Weights of a small GPT-style language model, trained from scratch on English Wikipedia.
Architecture: RMSNorm before each block, tied embeddings, normalized queries and keys.
Each number is 500 + 40 x the weight over its row's rms, rounded and kept within 0 to 999. Layers, rows and columns count from 0. Numbers have three digits each. The size before them is the row's rms in percent of the matrix's.

# layer 6 attention query, 640x640, rms 0.0879, rows 124-127,252-255,380-383,508-511,635-639, columns 256-319
092:449484508455520530467449501486487513498494482519500500499529510465482488548537449472570456419518511490515531471394484470503441530497540523489433501477460560460541532470520481514540473485436498
100:527493534441513508488548505515542502415511425450514534454542417484557484465476527568537500471571471492432524514523583529447513506488475480464498481569448536509506524437483447540504472501475535
099:548536546457469530531502477447547529487500489481543561491506456503460488513532501529454536518526571510444519486551489515514461501556486493501487555522565463563473495537527444506476504615505473
121:535529521525482514484522464487562546489539529495488497524532478489440544468519487477469542506485537565551467500489555429526513501478499540540415535463528404452564460472415472502430487561437480
101:479455446532498490498457577465467469517483530486476536585526527502483540508533461520519541487424499531470527442496475460465499477408500464459474506516516586492495583458492490557448469506557483
113:455513523495471469514461544497413533464587509495490518577568480510587485522480486492458548490577554528527491552540465530519433502524523419439558485468450494503501518563495441492453480458512475
106:517549500515474493519489538503492420495498483492539472532482479516420530572489496474500458438374589462477474488420497510508539549497499543494514422508502531502469479526530437580466549521491518
119:510486464574560479449545523413547483468451567484484393545417497463541551449478503528522553473452462512487477502506525537486516534526474532452537479544409488476531515475489527462447480501521524
105:448531497483546479522506512501527508493421514580525488551528542462439515533501541487440450560442475480529488500469443441459506501465465531472476473447458479554484515452565526458521507476455491
101:493460526488524447472507506466449497440485471530463519547541521522528486535441499496466448525537539503546536482517439522492475532500457484461538524544483515472485511516450416505530482555478530
106:584528441519525522502535470499455441452440535518422564535470599455503403585551487475486489526506509462455452436447484516526495533522406543446540496518517520464550433538495505569511534412490547
109:475539517525516504476503505458465517447492532510546441463503556472465516415497571525450563494467478490560413493486544485477467503540471560490527499506489428503469556481513548514485466446502507
096:464468513522484531473544541512513502448517548499499478533592440516451473475502421415497460461457546518433465479519566514546494491491525539544505494495501497538556441428510562535549519559487524
096:493530486520505486543445482458523564480513461504418551535473572538395472514504492506511525456486626479559508531469411556502494583501471516509500515446515486515530485516454561483516529421508543
102:583483459503512579540505500486489513502529574532487506492568475484435463552477470482511488436478567564578476573506423451512555535503429539460507540428549528529437412592472484500458519489512518
107:477513447496524449477436532500445472600541495559540457462450496463487491514464504551560477472461498490498445539514452500503549491527480509550510473537486466446522470509480506512434504551553533
095:502557464515472543495486444489447408612472466506493530452474516473519429492510451502506492535499473452506527555511526516482492398591506559481503511449502523405512488480503440452430434568503527
091:468490483503551465482571519483534490557467535535475443487532533518493505521520464541483496476456492531560531490482516544567491521515519435484504495465451535545522481437523553497509541484534450
096:496529542445585538516618492538532532500482440515526464541607497485555491512480551482478430564435545503533445597519539512498464549502516508479448432528476477542491493461513456479415473479510447
097:583478435533463502598489517557507538481431494437493541482524497533515449558538481555569534469520543481487510484522459527547555459461569461547479390516550481568498449541577491542484495434496518
112:507586500522529428471383433573539542464491482465532556493450407503573490459438478516490481450541459489514547502502503510518475462581552515490534437492459405464555453500493480514491441530539506
# layer 6 attention key, 128x640, rms 0.0999, rows 123-127, columns 256-319
106:476511429508535490524545482523549504484565548475499506520546469571592480504470508421500452474486500511508494426508547429538494495430457515600542572426540443538456456531491530478503554470493408
103:540598455400460470429482455480473507413552493436439497474513513452464524479440580603521528500510471529483511492579504511448546498524577538491509509520482463544578499414559453550556548467479450
105:486476506450486508484469462503456489516462519534549469459415489481393489549539467516471492555551472492500484548532553510479593437456561523441505551490520508479541460515540498448508544509488408
102:435532472477473448451522525509437499568547449477477481478494491533582523476495473436564499555513456491521480495458572530475439497515468449496577471541491527445576498408469566451579404553496561
110:490505563501477513538469490609470556467504502619471473558474500523462550525457481548431500480457488488497486493472523487576487473438450475428372504502517576510443490449574487479606580441481486
# layer 6 attention value, 128x640, rms 0.12, rows 0-31, columns 256-319
098:557535446523495557482489536515510533533485503495469465533589555404496521464476489461451583439512456514495540529471437508509436511479547594542541477513448522536506490506509593480518497460490527
103:495510442506463473507489531526481532461500473511611445513476423477544517461496474542491513518494535481550508535481508460463524517499521490494470438524462492404505468575515477520544540567483504
104:488484521454362487499488473494536570516426444433514515581569515495449510441507518439531503489461457536517571549432574461436455514502491408513554496554538440484501555515473544488488522485493454
101:493517408557463481486524505494487574505512525520400475524565521541454518543491404541483511471506507461480503407554535467471515515491535544517528469457466500459499545485476549508474449488461531
098:469544493504482462554385451548469483508444484553545448499468452562497538509513495590545497521457515454405511501479491481429520494524454435445535523434485495506581588542449511542463532485473489
105:519509567447483494448531534499536471501564531490531503511493452466520436502455471436545496552494479537564428541456509567521470593460511425505511523479491495408506519550474532559508462461507508
104:523456558434489469477504490529543493511530469563512550508450519518466428502403495516542447514467563494467482532561509479423449498497507487537508599445433546469545467587531486518568486516485504
102:516485507510460516485495527593503472466545517494497524521598563438557480536493492470506480564547553455495605458545447521446544473518509484550608563531533506507531469498500463504514466558500588
102:451490482457493476440535519521470489550485499466467488443467514522480508579484514520487502544432518521514488604506524479500495537457502516507493472501532532531454478524513517510553501485489494
100:564484501514472455516500568449538517460515467493492557489516514484495529415501560509607491535490465520497481571533539498470455501551559464508509481529472523484480416578461490524554541447478505
100:472464442410552491467528534482456503506490424494519489505495565484565495481491528537443556474486513478469504484492519493510476457553449449518478578486524562466502573500548442422457568468543510
099:485558493589580458547516557478443469475427531536524528451491476498465563465435516468508476525479509508439490438486473523491542528499466466493442446494536507546471464529505570503446549397521457
101:512509512452531456512489481436488505491568496519487474432517479495492576485491513510485470510496564473441450491456486514517501524525498427497545436475538447473569493446508533530434384506514498
103:475470526519578495499502543539552477578580486575434479571517575568467521532544526451454514502486485425474553575543529538461458442564519571501476429473526506496483566476539433496475486595514571
101:526470476473491517544488537527465503519513425485467511453399478537504463493540435461504518515492433453515557529518462561450551531489562478525483486444527480492496460480513481477492509552518469
097:512497528555526417455499528539524466431580550522441478436472443438473504505528494459458442386470507485497467563537512573466470582580454472489541570530512555518586413445479505435580523533533508
100:530516536516490462475474429494497476499458503453485448545464508539425534497529436485488492487502524447492573521496453504426452557435532472494458502525484510540536496539433498474451494466484438
095:531505474501448454489518398484483464481468540515506545456483446467405533452472453440496418428547509476488465437512431534559529546551510513477477542498464514526503533558525468478538588471482552
101:549499492462480532386509526454518484483487500460454439435511404537490486496454449515434432484557476537503458462460497448556529517459532489511493477460507545510559502514489478519531504523526482
097:493501395463505532546532499490377491497474515458429509498486497415469508492512501471526523523469519516451474490499550492553470473465570487490471441489537447498494528543410442532497428528542579
101:529504537507604468468526530504511522475526455519499580447513528483481450593571512576495483489482568433556454479546438526516523516473492518499466463498547554554431569527422501506531499438427453
098:499500452417494513461440522460475532432498478488556465468446476436505450503484532477535571516439505487521506500461530523492479443478522494451481485557507496511471479482518487457530437501492586
100:438515560467532551510631504488562458520517504490528569493492475589504444478461562500501422498515510531502456530548465524556518444457504481490453537420495425489505435501451519470495475532535460
099:528493490586521474545414446493533466560496465455524523468497518610551519591522541418497477511500531525478591499524454505497410590469517515457502505568471524508517535459504476536533476531485478
099:601499439546540468540426522507488521538562511451480503464534502577522518536569557476518497584539578524430503528474443549514454452504456529560515463476589498446475471521540530553517521486512458
102:390513490484586529558462586525620453538541457472537465447543487572505473452466487490513482368511526540508472509511487537500480462523527490509583505506510495499442483547533495462509452484475500
097:516551572428546517484558477533456497446506532570513524526490567513527526480524490494546588495486489453461492502516480541467523408595501521536477486554501465463531540504561511545498481458515418
099:479498495439496545464523545490448541424549523472496489492532472448511534555449528442573516520506541433521514471476537451466564485513531481498509557553491540483507487429467525486517474507484542
098:385488536505456527589570427454469488453520486496457514498523548515477501544498458590498529521419509544575433516465487573416476508546579496521437476483476565490504519529567517540504539489512520
097:435489427496538473477556553468535512524505577527484478509496557530474506482515478536508494467483519512522481577503460467531484483515517490483483479395537523566567516522430536451493513526528518
100:488442502468479538478577512528481419544490519538485456486525503452476446387507533566446490535526449529486547514401569549507523520484552437494519511558443431570514506423628510469570491483470524
100:590438448511517539504505533536508505503504385468471502463468491457500441544484423510439527481507465545499488422540579563540474499465496520425488434482479495481444528514539549497520549542516466
# layer 6 attention output (transposed), 640x640, rms 0.0933, rows 0-31,128-158,256-286,384-414,512-542, columns 256-319
100:557461535512499472567549538441551493516507529540514548465476540512471500480455556480483491433497519450542445509519523516495478564472472516530469549458531523515409454443512541505486543443511494
090:463569508465484454584489535505539512497464497517555448533480533543517515590545492488449528494473444490530510470546469520487500462537483562574457485525490493543499425528537504523545536463475534
103:423568542539467472481577430522442507554492493544518513573511531426444494498511459541449543413487482540425531520483440471433491458473465479595537479546473461603605530473482488517540482474449448
098:526460525461528442429509540454492501508515513520502464530461501491457522540473479550512494464500534491538533510482553537475553523448517490480539463488487580521527500486499529399530547450513445
095:461566448480503531480466533512542489536492529562495561530533449450548556487537467429479473549452490454520468463505416548511464483505517509539442533524536513463574499544529442496492458510476528
096:505520478499440525449495455488469510475552499550464532523542465468475496471575452501506446498465568490468471545519431520500479526428567544521536473496471484533545518525481479481518561505468469
096:410566525525510629467498484582412475509434526494507411461495479493524467538587477462492524489415459404512549511537411568507534467525515524557545483438484551459540460497483472493524440541514502
096:582474509510492494427508530489561533430447568460513505521468505491527553529461548454574507485485498539549479539510425470563459489375532521491516495439488527532433516470480403472524529510583495
095:479470609473498553468543526551480508452517504489398492516472495486456412552530493517434500511598489531511522481446497477468515519505552410456552474546479502639514561463491525543418439570517483
091:550526440480469525490455558507536540517491505559509506482552506505443478493531522490493522505601539395539506459468554506543466500602480540420460459470483556490441486478584436507465505582482535
099:494547553525426558558557497445530472525466537525483473473480465557505410531473497449438529478465529425515600512501575407475496503556510438539436529458496439435497531536493535577574489534459414
096:504518497501523572520481491536500519478405492435410579429499491500489491507491413517488528479526449482543516502486460446464541499542513514468554462571545521572465536533511511504572457463542513
091:493527463472450533547463552534459454548529517474563573520440523487421509516486479427520475493443443487524506532501562532526538507531520533485498453527529433534478528524518522501498519481408544
096:508545522447557461511450550496537419522529514480538460569485503418465500482472494498528442500520462523517475490432493508507530568574551430524508486458505542541458534541517507513537498477512492
094:512471564418431506486513522534455564508470515449527480472464542505488491549456600468533570512449511482517533496517494498511467476444432474507525504538493535511522496489522554486463547435546493
100:397500442464511491493507524511556490540546483500468517530513524561529545512451461487621516433525440514445506501525496551502501526443446529505516481497488491558459458470544436457479460510488544
096:533585454524547489521428455523511533486457485543505546481498529498494472480499480534490455511453497461501514474508472524516442545562394550483488524574476424529513484554469479525483461526476517
098:515510548522541493478539551548580504551509513439483510477474548571514459526504456507473462498478498510518451443519467444578456490570404486590506504487456506477514527455486466502489489518436499
091:496487591466470545454546468558522542444472533465480540429475509448510464576482545495586504491556564428573504530539549479520509501524565427509500489548567504483487552494486504528460509446495499
091:511491484381542459502533483508532481534535447554459494520506514424496482518489473451512496513511530561490469517513451534554487536499492491475503546461549447514442494545521552544569427513526549
086:436521513545526447530503543514467561558473499467512501474481496511444523568525484483474452463532439543466546500484479556468506493487570530463488478573490535534487517402522502538531553478496455
093:511482448448504463515490473500519467491456566550519464541520525431499562456440504439511546550427411525471484510516554452505515494536514535528498566500507511570440490418546507464566539482518530
091:448455543565463508519475440451442514483461466498501520488513397479520473540505506495483493473540469468493438340485535464504439469531455529388581564469485488523469522475563502449515451519526498
098:495559472441544522526405518530495474505539505524486455520548573571486531448469521570527578528463468464476500506519545507494524449559499533459470472488524542489450498572460492505565506460504522
091:491506498436479470424457472550513449512544417497463488446531582510472434471547460478536547442477461489484571509469476513477553476524543508478480497519586521483578503501484431484476481546574551
092:549480506490452537473531460492576524431407541482528450519488482507467528544510495518511421534534517491461483540518563444414468457541469559483520519547548467518419570483478481473481512448541403
099:475432523545513495497556507538485558521542505488437544515483507529541476532527496469449548551538466500455479496488486543515467485496581500491480473472497523486477595545543537471501514433532490
095:490547459505467536504474513451442446474442585464510427497506454521544510420450425459475585454465416571496476518519518549455511550508497428466489550514520516486472413521450516554509583497480454
095:511480475511513482576508502612526436480450495395463604470556525528539482504563451551560550515519458540495460555465480559534536592561453476448486495439507492529566508584520472545462562468510535
096:499510506488525495461484480536512410453537489552487445527489537531554487459494481483537482456507480574518539503530527552517465554543523492485466484525502463561479530496505494464513457491475538
092:506490462470540484507556483471461535496510457456541537473547428518509443466470424500438536593535471425536560464499497420461459538574552471508532505461501606512469442550472432507495500475539457
098:492471480492462530501450515516505483426455492523563465524471469550547469489540511475525516560405464487422517506432496461485379512523475564513477526545463547472577411468559483538494459466519471
108:444549450508504494495520534507428465502481526530512508582482545490500485558562454583484535545450504490468563451494506510455480492549567497536612489543541520521508515494422504567549517474466404
108:497519543517456487495516480526489510462468500447501507486547414472493547463468513492492442531491518442470545470449484575552524596523509464493472499489505479462507519507478509494525519487424539
101:491496414508450528492477495460389569500567487466543545457515514453443593521525474435542420457555531461552531521491420519504552518524466479396518519491458497554490498497525487552520482498529539
105:488466437439486500542424560515486517495414439522537494481547508479521431541550415474547558456567526567516447496528547537600526524469455528528459501491512437513524531474506547560520450573532510
108:516451444494551567407449454503497482458486525520533490394502523464557460504466516469512503557511427526468507385490572491445513477531454471513510522537497512506488497499424512518489543486549520
100:453524499532523484485491528493526486566556539489486473503501537455574437452514525389517453456522427512446414499513498466480537485507468475476504494479525548477525491489526460581433515521587534
105:488419478535429431493504603529462511535507507548491558497536472481457542555502479549460540561502604450522455423478551479475494511461486494446495455514537421463495481472545461571532538462537496
107:478491413455486449367470558541538518499496538482520455465506539494453465465412495511425467507507517461460453487473491483465505499541467533512495532502519469478484511558518489511475437504489502
108:493463523550467507527503484526555517466529480507503470515490505531560535469488497486469448524421540485495526522531485529505496515445522536573520501488490491443446454529441410554526549450483502
107:455442482514513502490605595476544578514546480496470540545508529514444419502504501422461596487461417463471504477571494492582525480455479493469563496522506470477490490532474490476558547491432531
106:519445524529548499509538534523454481520510455435479459488541552557467527500523513554511453460532462487481495569543529482517479491514463493451562489558514442517545533462516505520442482499579491
111:436462496470521433414531563475514477493505593486539455460471459489516565516551476491460495491500510475444488540472507490558477492541555522488458543598450543441430492556460546475539427521515504
104:519497497518519513514512499458552515494464525566491485482510481484520479490527533423482512491602409454494454518515486441531522510497479544559532548548523487497413446507502462509515425479602473
100:502510486462443563456545512503426483552559502470486492525539449502538485577546518500494442527382572474541503465483477490507574516534523513425481522486494531502552475506465422506531442522445454
107:503567469433509490584513543470506485562475441488493496480534500497444489485496480479504475517483486519470525554573551554513494555499560399513561501457548532506508564475443453420455536528534514
108:545516532509550539557499507479464524514575445513522498471455574422432429384481541440474505440420505491565456495524437498560453530541510473573489530449543490487486417403509523480488488500469570
103:486472508439486515533477561447525530521547552505493502533562499549515538523575448445521541503489532478547505509478528508458565465454497434531493466475531443567508480462481490488429518480514530
099:500430523529481534508449516494543445490435508512489551492495432515489493448496463451490572502464517511447468502447566564492581557568454449475504404583502530469469437491473555509552543443443475
104:508530395551487476443526535571535516508513505525506479504563536541456480384521474520476435565466556566484515571475435553494502548508491518493553504446544561487517466545488457514424548401469452
107:472499420422465596478495565506499539500503503435493525402545420470392483495508485490536569455472479525535434489492609551511520497555521525511447559466554579489484452455510414534471496491486520
105:503477497454452525444498561500485515420493470480528496530549503517521480525440460489437539507554479537597413512493516545497546450549513508521469522525481511519495480493500428477492466448536519
103:432552479554465520488501489465544538486608501516468570541484548583527507473524473490495519462455518398527495525468448588447542474593503504513518456523471490530504509575577504458495476517584520
104:395482541482387483436532543517583542472501488448568516471475529416516543506434457489494519523501547441533476528467479560531549464490565477497445439516462473513520545535492502455580478547549504
101:508567468537504549529441418494531560511514523582532567510490466480538567532542505525443460537508521506455530448517509510516524474459469515564517438513481518461525526565505564428502491489508490
108:495488533553511524496524470493545455494504514439517489545491557462501505524471492529479521527481484544457526438529502564569451498477442499534508500534484491557499436476428597466551587517563512
105:473492494481555491525517481467391457522463428493501570515498479475528498524555488452497494493586447560496457509529476470538504534505501494479496493514540463434496516491480542443453554534523503
108:437517506475524546487480460476542498489511530498532538600467560509542599537509519509498478568529475505430495530436537470509530479490425506527505538506493482513458432540536465617514506521449477
113:463471551541470490534547467580445535501594479584520527573531489465514494507506600493441566494501526503491435506509509571535541594570525543485462526468531484435470489579472487443494484512468553
106:497534494432494460501459467505538508537495461546475486512383518487492497455505477518456440531441558455488497454476426488489527435515475487512478440532537501415437546464582498491544487534493519
108:485543477482503465539509499502498452522533507471508489457491506467460514569541494494480496566436530523508655532480533472526540433443473548482452509487473411516522518427444506507454564527548543
109:518552473515456477459506586478573532553415481493510511493509482457519532510545480502487485437502540457550466518505610495486509449495520462511536537506473428542473558538489499454467562511517419
096:483535484445512498448555492524524545435503562472462564458515512472486512498539471475501502507518539587546480501462495482484637521501433462397481517483499505470496468443487501494474444463511545
100:440497575479501450493469527564529492480436515477530511553615526501533497494588569479527548540479501477511454471447506502472479500464511564460513467466509569597407496549530493487529485490547445
107:554486525523556497507533472450437527486505485503539498545502523597552452504507496505496514496544489515542455452483537508446497490570541519488515476463531548470495477505494541497534513521391571
100:460499475517547463528515477491548506449518476539470474449532479528481542489476474533529451539508429559464534531474487526498556535584464447484470477544509472556472488466556545532415471473403468
102:514468501483510459522502522467486539514490485435539499434416531488479502504523559463461496475477490564524570471487422513511562482434479515456555498514521486538461536453496566514480484539510543
102:510498450489551435502428444411481534432479516508494550569521531482464446485509463478457530482468498508502470453467510500540509510479493510533471488378508475501528515525485404463501481532531575
108:475516523473544518486502472507443511463461495485482480417511428512480469476564505512517504562512521430535457515547418567448509521563546500398506441481494495457462505492523524449448486437471472
108:449516487592531497495462482526496403545437488588517550507445543474509507515499565458445477510488507459507521436473412443473517527470465494497470491492521507582505542398415530490491476511498547
108:496468530491468468492508518494560459504549414508437489520561505486503497428435524531459533522514454526531441514499510506510579530568576420568478527465543519502499562454507456440467440513533445
110:436503456546518460445517459455568472453506529513476531468445454438511541456556487502521508462547507436534516573457503557527531503461523502532522475514495520495506456470490583477502501477446460
099:460517441522528479623424516500515475543529514549478524537515510482519524520508433498545567485535462515466479450450484466474512553484491459450496507476531460470471613442558502493555483534542473
106:560485516539455545469485517425552460446524507476542515546465541522489454544543499490526527467494413524560500473430531484508545497480427557491461518560547503465519428612437463540470490547546514
109:497568490357444453432518462554503531443534461549461482523506509538518485569444506515501511497487562515541503525489434451514496518530533560472491508456464462446471428516492425495526511519500480
101:405557500497497513490463515485447560432491464503523496547514501506496441456581491443514480461518480499546505523547542513501505457483561502414434486496471518501519546538505537501516510572529577
103:557556468450501512530484494410491514457457518507546500558469472457531507504536494482478474432522489528455465448499593472421482487565468437523567527448440519469573514526587469530573521479405517
100:508567462500463501549461525529481597472481467475567533514518474552524460557539443507560519556571562469549538499420535430560531468577469560466459558533478509480496472495506538476519494502533478
098:498496529452496520374462459511437520482398505568469462500501520476577499517492533505467547462537551380515554517487526448463483510512496438472506512506562553505528506461521482472570473496508459
112:578561488500584465541503485490506447517466511472533489498576458474551568493528502488477496529439553444474572478457419548540516526491514451494457502398499522498487544537473517512536550513502519
102:497527550489534489504565518475439536511472455489437517443458436510521529436534524531486518545519470481495508548529514515480477493557482506508510490475532509494444534439517466488456475525550485
097:513407489471464463502475561473484498489527506500484460473525465473568564442531477508476476469556490560512471462484559516502455545564507509479459562470459501414468543497423490525474438496517433
110:452494551474455522508545505553516430528529481551422462528471522463558512532508566486492471448501524460554468528496613492533529500428589534574486494527529614519484477499508513480511477508469455
106:522418484502487526555400481555459439554532521470510489485452499526541494505495488442498527485469486531507449445472502517513527523430449544496478455596513533461476425510517522518499503470502484
105:485497535466558460586480484554512556508530549457592515512521576461561490474511471502539507414539521521522506483472522519529482581512498520473530489477504511464435496507465553554456458481477519
099:489414530480460533510434532497494492489453511416476494503453460489517494477617487486579517520550458557488457548510489510460458492546497479539478542461569587553570467475513482539508578467510565
104:455539533514519591513485482442499493529526494514499458571506442508421494537521562445523489439527516584509445523508463539509544557486487481510493434511541600445492495496518533510472490484552460
104:547537532495520545484489541448458500459456515540542483523479445468532556554550567464523491562445479430527584485508534463529480399428498542459504541449477504476467552527469481464556465448508460
097:514507520536545469505459484482472535543542464505467476511493439518449488475528507481494379527488506484548513484466512507571476467522546503500458526457525453493550495499504466432516597507492520
097:519524568495510467523486462428536546501431484501443487453522522489516512471546472525466482566475533547479532611489478456522447503574526497446488440530484469536554503507404498527479487538415494
099:480528514469485390490510513542438502414497551499495585502499506495570459459471573550502500534523472425519467524586595515458471522518542517419556498539510495485505519482552451520535464518552469
105:540519548472449505499455542414489471506457541481464507484522535475555481500525501623523505512511511507506493523541461483448560503515503505467468542574473569503512517528533464451425477494547532
107:502433490468446489487477448481482474555521534509543535360439493523521533461449521536520495451522523502518506514540410539423442482494543423509464449548465477501526513470464476579448486535552511
100:543510477470568527508519464436501515487502502568521485476553411515528492493473502475496558493451542541537515599441482515432488477541510560534505588555469484521536447521505529422514471513589526
110:424499522539527551540412459602550577525559423487499533429405509393433497498478521511433502500531532565483454579503508492439490460528489494499533479426449502489519505493506437453455501469524541
102:468529507448540478491541533460508458520566505530457491429481467558526474495505494470533468493492539425448544527454558492470458515490455467561519533580478499457465516499504517438519532485460513
104:548559545528494512497527513552551502453521542540497509497417449515527519520496519538546507495541555575513430511465475426464478530489498552568496512520471504515522511531546436535506486459648499
106:578529530471452551528491475535521418521524457495507435489534540531508459535421518500528563506532542377518511520492498453476449529491492509467495485502528484494400477500489468478424520494492491
098:526488558513434541492545466493461470567470468477475571473450594521524508520519482565526553482523509443498464499550575526469603497506483447504514509511454500496397444424499485480471398516571481
099:533519540543487527490442547427550491475511501492437549563496544451475508417444541448502499520480431496480473512492498529585503512456515501525486494433483478519490517498572514474479578518507582
100:396446478461484488514460415551462526568524479501497479524487544524448481524542542543523508470549526495508593583537447432399511492610442536468521510460468461537515416511464522406508496505539548
096:509531399486486449444491457591531453577504549489472482458504493494441504560450504538491479505494514492570500519552479449430409514568473494501465514520501590547490470518517500420534500524479463
100:511503511576503395472525505473458436469500525533554437495529484536462534544538525376586473540484511521479491530524516550418513482439521463607479484522514531488429480453524529485444500495469488
101:519480497530496525484446536570566557496471495563533568493465529436499536547489484439455516485530484494513553502496510450503496496508470461488504485427506465497502531601482558469471482472488492
094:524554515444477516504440529518519508457544515513442529534501515446456516417446543496495507454513526476436432574516536449493464486503521476490457413536498488483540546469491481469492542483538465
097:493468579541578472535494479506497472502478523486515418547548512514471553538529520451466483518519413484522482518507459454533461516524578577539502416497486556568449518473515484519467480512517487
106:550580504530514432531441447512464548439496518497513535562489487550534492462468528420494570521497484464483441512477520474534434492498501517624464488498541503432507537500419448489481541523563437
101:554511498560483481469422506552525609501536455488504505489514502490499502485480561466531553467528550453553497557496536555541547526457504541508428490505502518586425526525565474463521507474584481
106:475582451480498565499424504496523514481512443427412496470562503495471523481442525464466555523522506464441572443608427497463479550560506436507496496491459461498459477507453477447485489476547492
102:514437462452537409525622525469472487482506481501547409509519486578547459441493463508510520539458460493502499549456444575465417496536477539488425500598523497458512544479462534519549548540522529
098:549517545497530476443425457564514553538477473503450510471518496500462535505515553450493442537488570483450448579446552536442437522520533525564556490590464534539384490540468479450440497501526487
102:515545501543507567469537496506435530541523437477475511517531455509447488483484539513460488467546472512543480475531394477466510530498524467526476573514407471484527535527504567495497471545462471
095:492499589520463495549470512434568438531530523547482475566460585451490479553479486470523475547417501462456511508536471500456519501508477509477535521480552486526521535503486472514487462511437557
098:508475555468485496497527465567560519501456559509499492478492518514543455487533491551477471509503546573482520503482485414529479481516511512431519452526458530487507508496478537502454540531501520
101:491485513505544487489526483538521488512512488484467551479478536506462507554515471507524516516537524474427515538586492456533474524474507496505508499454446542435559536432444560486535555529482517
098:500575547442486486519541472544420586536449519481495461423479479534487479473487521500494469520503438513510577486529472433531512495503557460519402461506537473465502445534502487520513503538493568
106:551563507552443399569581476467478473493480509534540493493476485494492483554486527489518457538488544489578498585421438415529457477508511503510458536550482417547444476455500504483469509542553503
100:486478437493531469468495508501498520519558548514574529463547475523525464474499489467489489503438540494515524457520498422481463537440514570462574556534552473497578510454487488557489510579523552
094:540452534483502459481487444451466467509546505425512563436504504483502398539477418569534439450542547532525563499478454533552439528579501412467524491599502486476521456485516455484478503525528508
099:501532544502465473436453533572482510485469523543529496515586480476457481468548462565507538501521514400477492486545529606495509470505513503432518539576492505490545528462477538510494497536540459
098:450487508507492499464526565434522455537503441465480559466500512427517510540463506513539469507492415485459538512545543552474530415427529541333575511567527515480495518477477528488487508493489461
095:494521468526532495509552509567487646433537494480487449579490492525471513489461533490492487505506407469537419493455460494446544537479537459464430513537489515546416504492456483484476454528540468
098:463525532539482508495470501493529579470461481509457432574500471479528553442546530483428572549459519447525494463447518570529498480520464456606525494478496565504502520499489540481499548477415486
098:508487441471547542575486460500514520485497508493501496488496499457489562514441516599486518501490533552473492434472560469493538527529510533493446499526546514521505502526502502561558530513414552
094:500461454518536462501513506493504440522458493502490432552456586479481477427461472515498522514483416580496463561563538546538504505551487483519493457465422491554448503507503510449558594569523540
095:501514461532501509505523455519484474545472542495464523499499496478509471503515448473426484536467421499549503502500459463549503476485510498518447532422481499448410543525511542503489525502521465
096:540474401535472431491571474445513551523570423413531482528434424525499513486485511446489507467519538496470560521439470463525531442477477493514523442456506541527453464445476559518469537422483510
092:442545513487473543540522538511506456552474517489487508496503463506470517515459559503460482478435414430488470467509496409535509467502505508485474529417473523502429522536521478517432461492602533
092:520530503494496463467567467535478523433567521511553475549563554463503520532558495435544503416484498474506596500449507526471451488433512439586568484447530486546542531520467457510558498523584486
104:417517501454498491450451516537474550555520448551513506452473539469518485538411471465542491518521483513549519483476507581553466493531635464479486554483590422463346520560485516521505455542549507
101:521490557462518449555574460534530551537568430541511506530494503520546475495525495502514476508504486522485478477520557591503507503522603546625450507449525416519516489449522479472456547540476525
093:516512525420487498480467483572524464508564487513496511507534445456491500525535469491504445563456594510490565601492547512444512476487499488540540519512517520498534526531466465525463500498505481
094:503467505486438491493497484539485436487418462576491494454525480523566449516490519551533549527410508485444542525538557476451410443489471539546459454513496515559567618440512496499504475538524438
088:511468550480506491455535478497459536597527507487561473457546479531517473392556431494509449556439494588499542513570530541521526486495582536544521587530536467527508460547530539527504509469458501
093:560491548474538532398476540496505561489476496447484473561449526460543479470463510435522508493542402590511476499495540503509462485565481562575494549436464498476442510549483478477562524497512509
095:545548528535596548531478456545431447498505414493430455537500412519498526545453475515520511525505470536497468470548486411386475447445404490488487424408555483532563469456510496484454484485541521
093:495509442491475439518474505420483480473448544538465516518491478497510483471483546435497518489528507479488538503462489487493458498480406426513481549429519506475421414483520531483495528457504495
095:504501509497532517442495502489559564479512533577543481479521526549454455495504497510471501547454498469452557499558540417548480492547465450485514515400528469439479543488508540556500442529523514
098:558522472539517433480514523561498475522571524490496503446477478541466491448525530495420411553564501551512514468454497495470410462513464448496582522581547527484562515533478535517522437556474559
093:503458565515522475510507509548500497538474548504453498554472475519471475509531530518494463514534452481516496477449498508522501570537489476442546493626491546566472518533544512545511559493514490
095:530447509419502457502440497445455520537519497454515507468484432427521558529496501466505445490475511520501470530509486498460483469546461471426518415590485516502501496473507540488499552433493515
097:465496488531568466512482497550513616498595470518492468501455529514498446435502474529538496444569499462533460465534409524465463487476587553544512515401500474551579472521471563544502550506496471
099:522407467492513479545460521461527492561530513523542526364448444590452510510477536507512435468521569477418471514533558480494492515458432497485503523555495497409494473501564567550567532524449520
093:600517501550591578525540497447501454516411538420434530530421491522462517505509539516448449462478534504485543452511556480456460470506533418490524496576482511512526493436571471509559518476456591
098:452655513511493455529481532515496554517546449454504498490486532582499485487513510505523449519467525479556565520506411484544487544555500465476466443498535524469571514424502509464458498563482468
099:486456498556436495529585535445510513503529533565466439451479466406458459502444498462489473528506479501476424450521417521555471479587522475504469430455541489439475569487435529484476462550452575
103:550521584392465513530553523503520537496502521483463498444536500548459436483519527538539588514489462531492562509488540513502476525602487460509485475553535494470506473497473478566518532483516499
098:419635518544481528434451527560478507538501505503496551501490455553494510499544509422530465522549512442522535562517537451454504523509554486480515553506521501452456507512497460466503440574414467
098:398582487511583418462499519424486466434557533488374458522483483462534532465499445501509454537521460588541580500504475499482498519507490481510530500472510547497487467530470497533582390541514506
100:470529442549540509475485538593516565515575494513520497500538477599447499474440485511511554512524495514490488514537485626563467549510531427556504478440474535480510485562530528480458489441526529
091:483542521466460469548505488542441504497463527514544488460492540524460486495472531522477509508505497462531456506451498524472481439506517520555526507479402473623510495504562500502446429466500481
097:567458515548490465481468523556430458529434499495534468441451546502477554539422508517541496474515467497527429505487497484535532493500455526413484441463467493504538484454547461429493504503461472
092:502401512478491451542513507527427444490495489509484514480578534519506450481530493482490537484462468555500549495422499513497461538531531530531472551454475505479495542457473538485484455584592488
095:486575482486471470417540556524511539516503458491520487435542516499462522503436509410471528460459522493499477518519476491509483531485580497512516545517524555453529419449459509510536516485424490
095:491509532448489508507487507523498486465539578593464511527580523456448494446418527514483489529487470476532569518509499505501531499478569543481491585551413485469472474538494526489571470480510541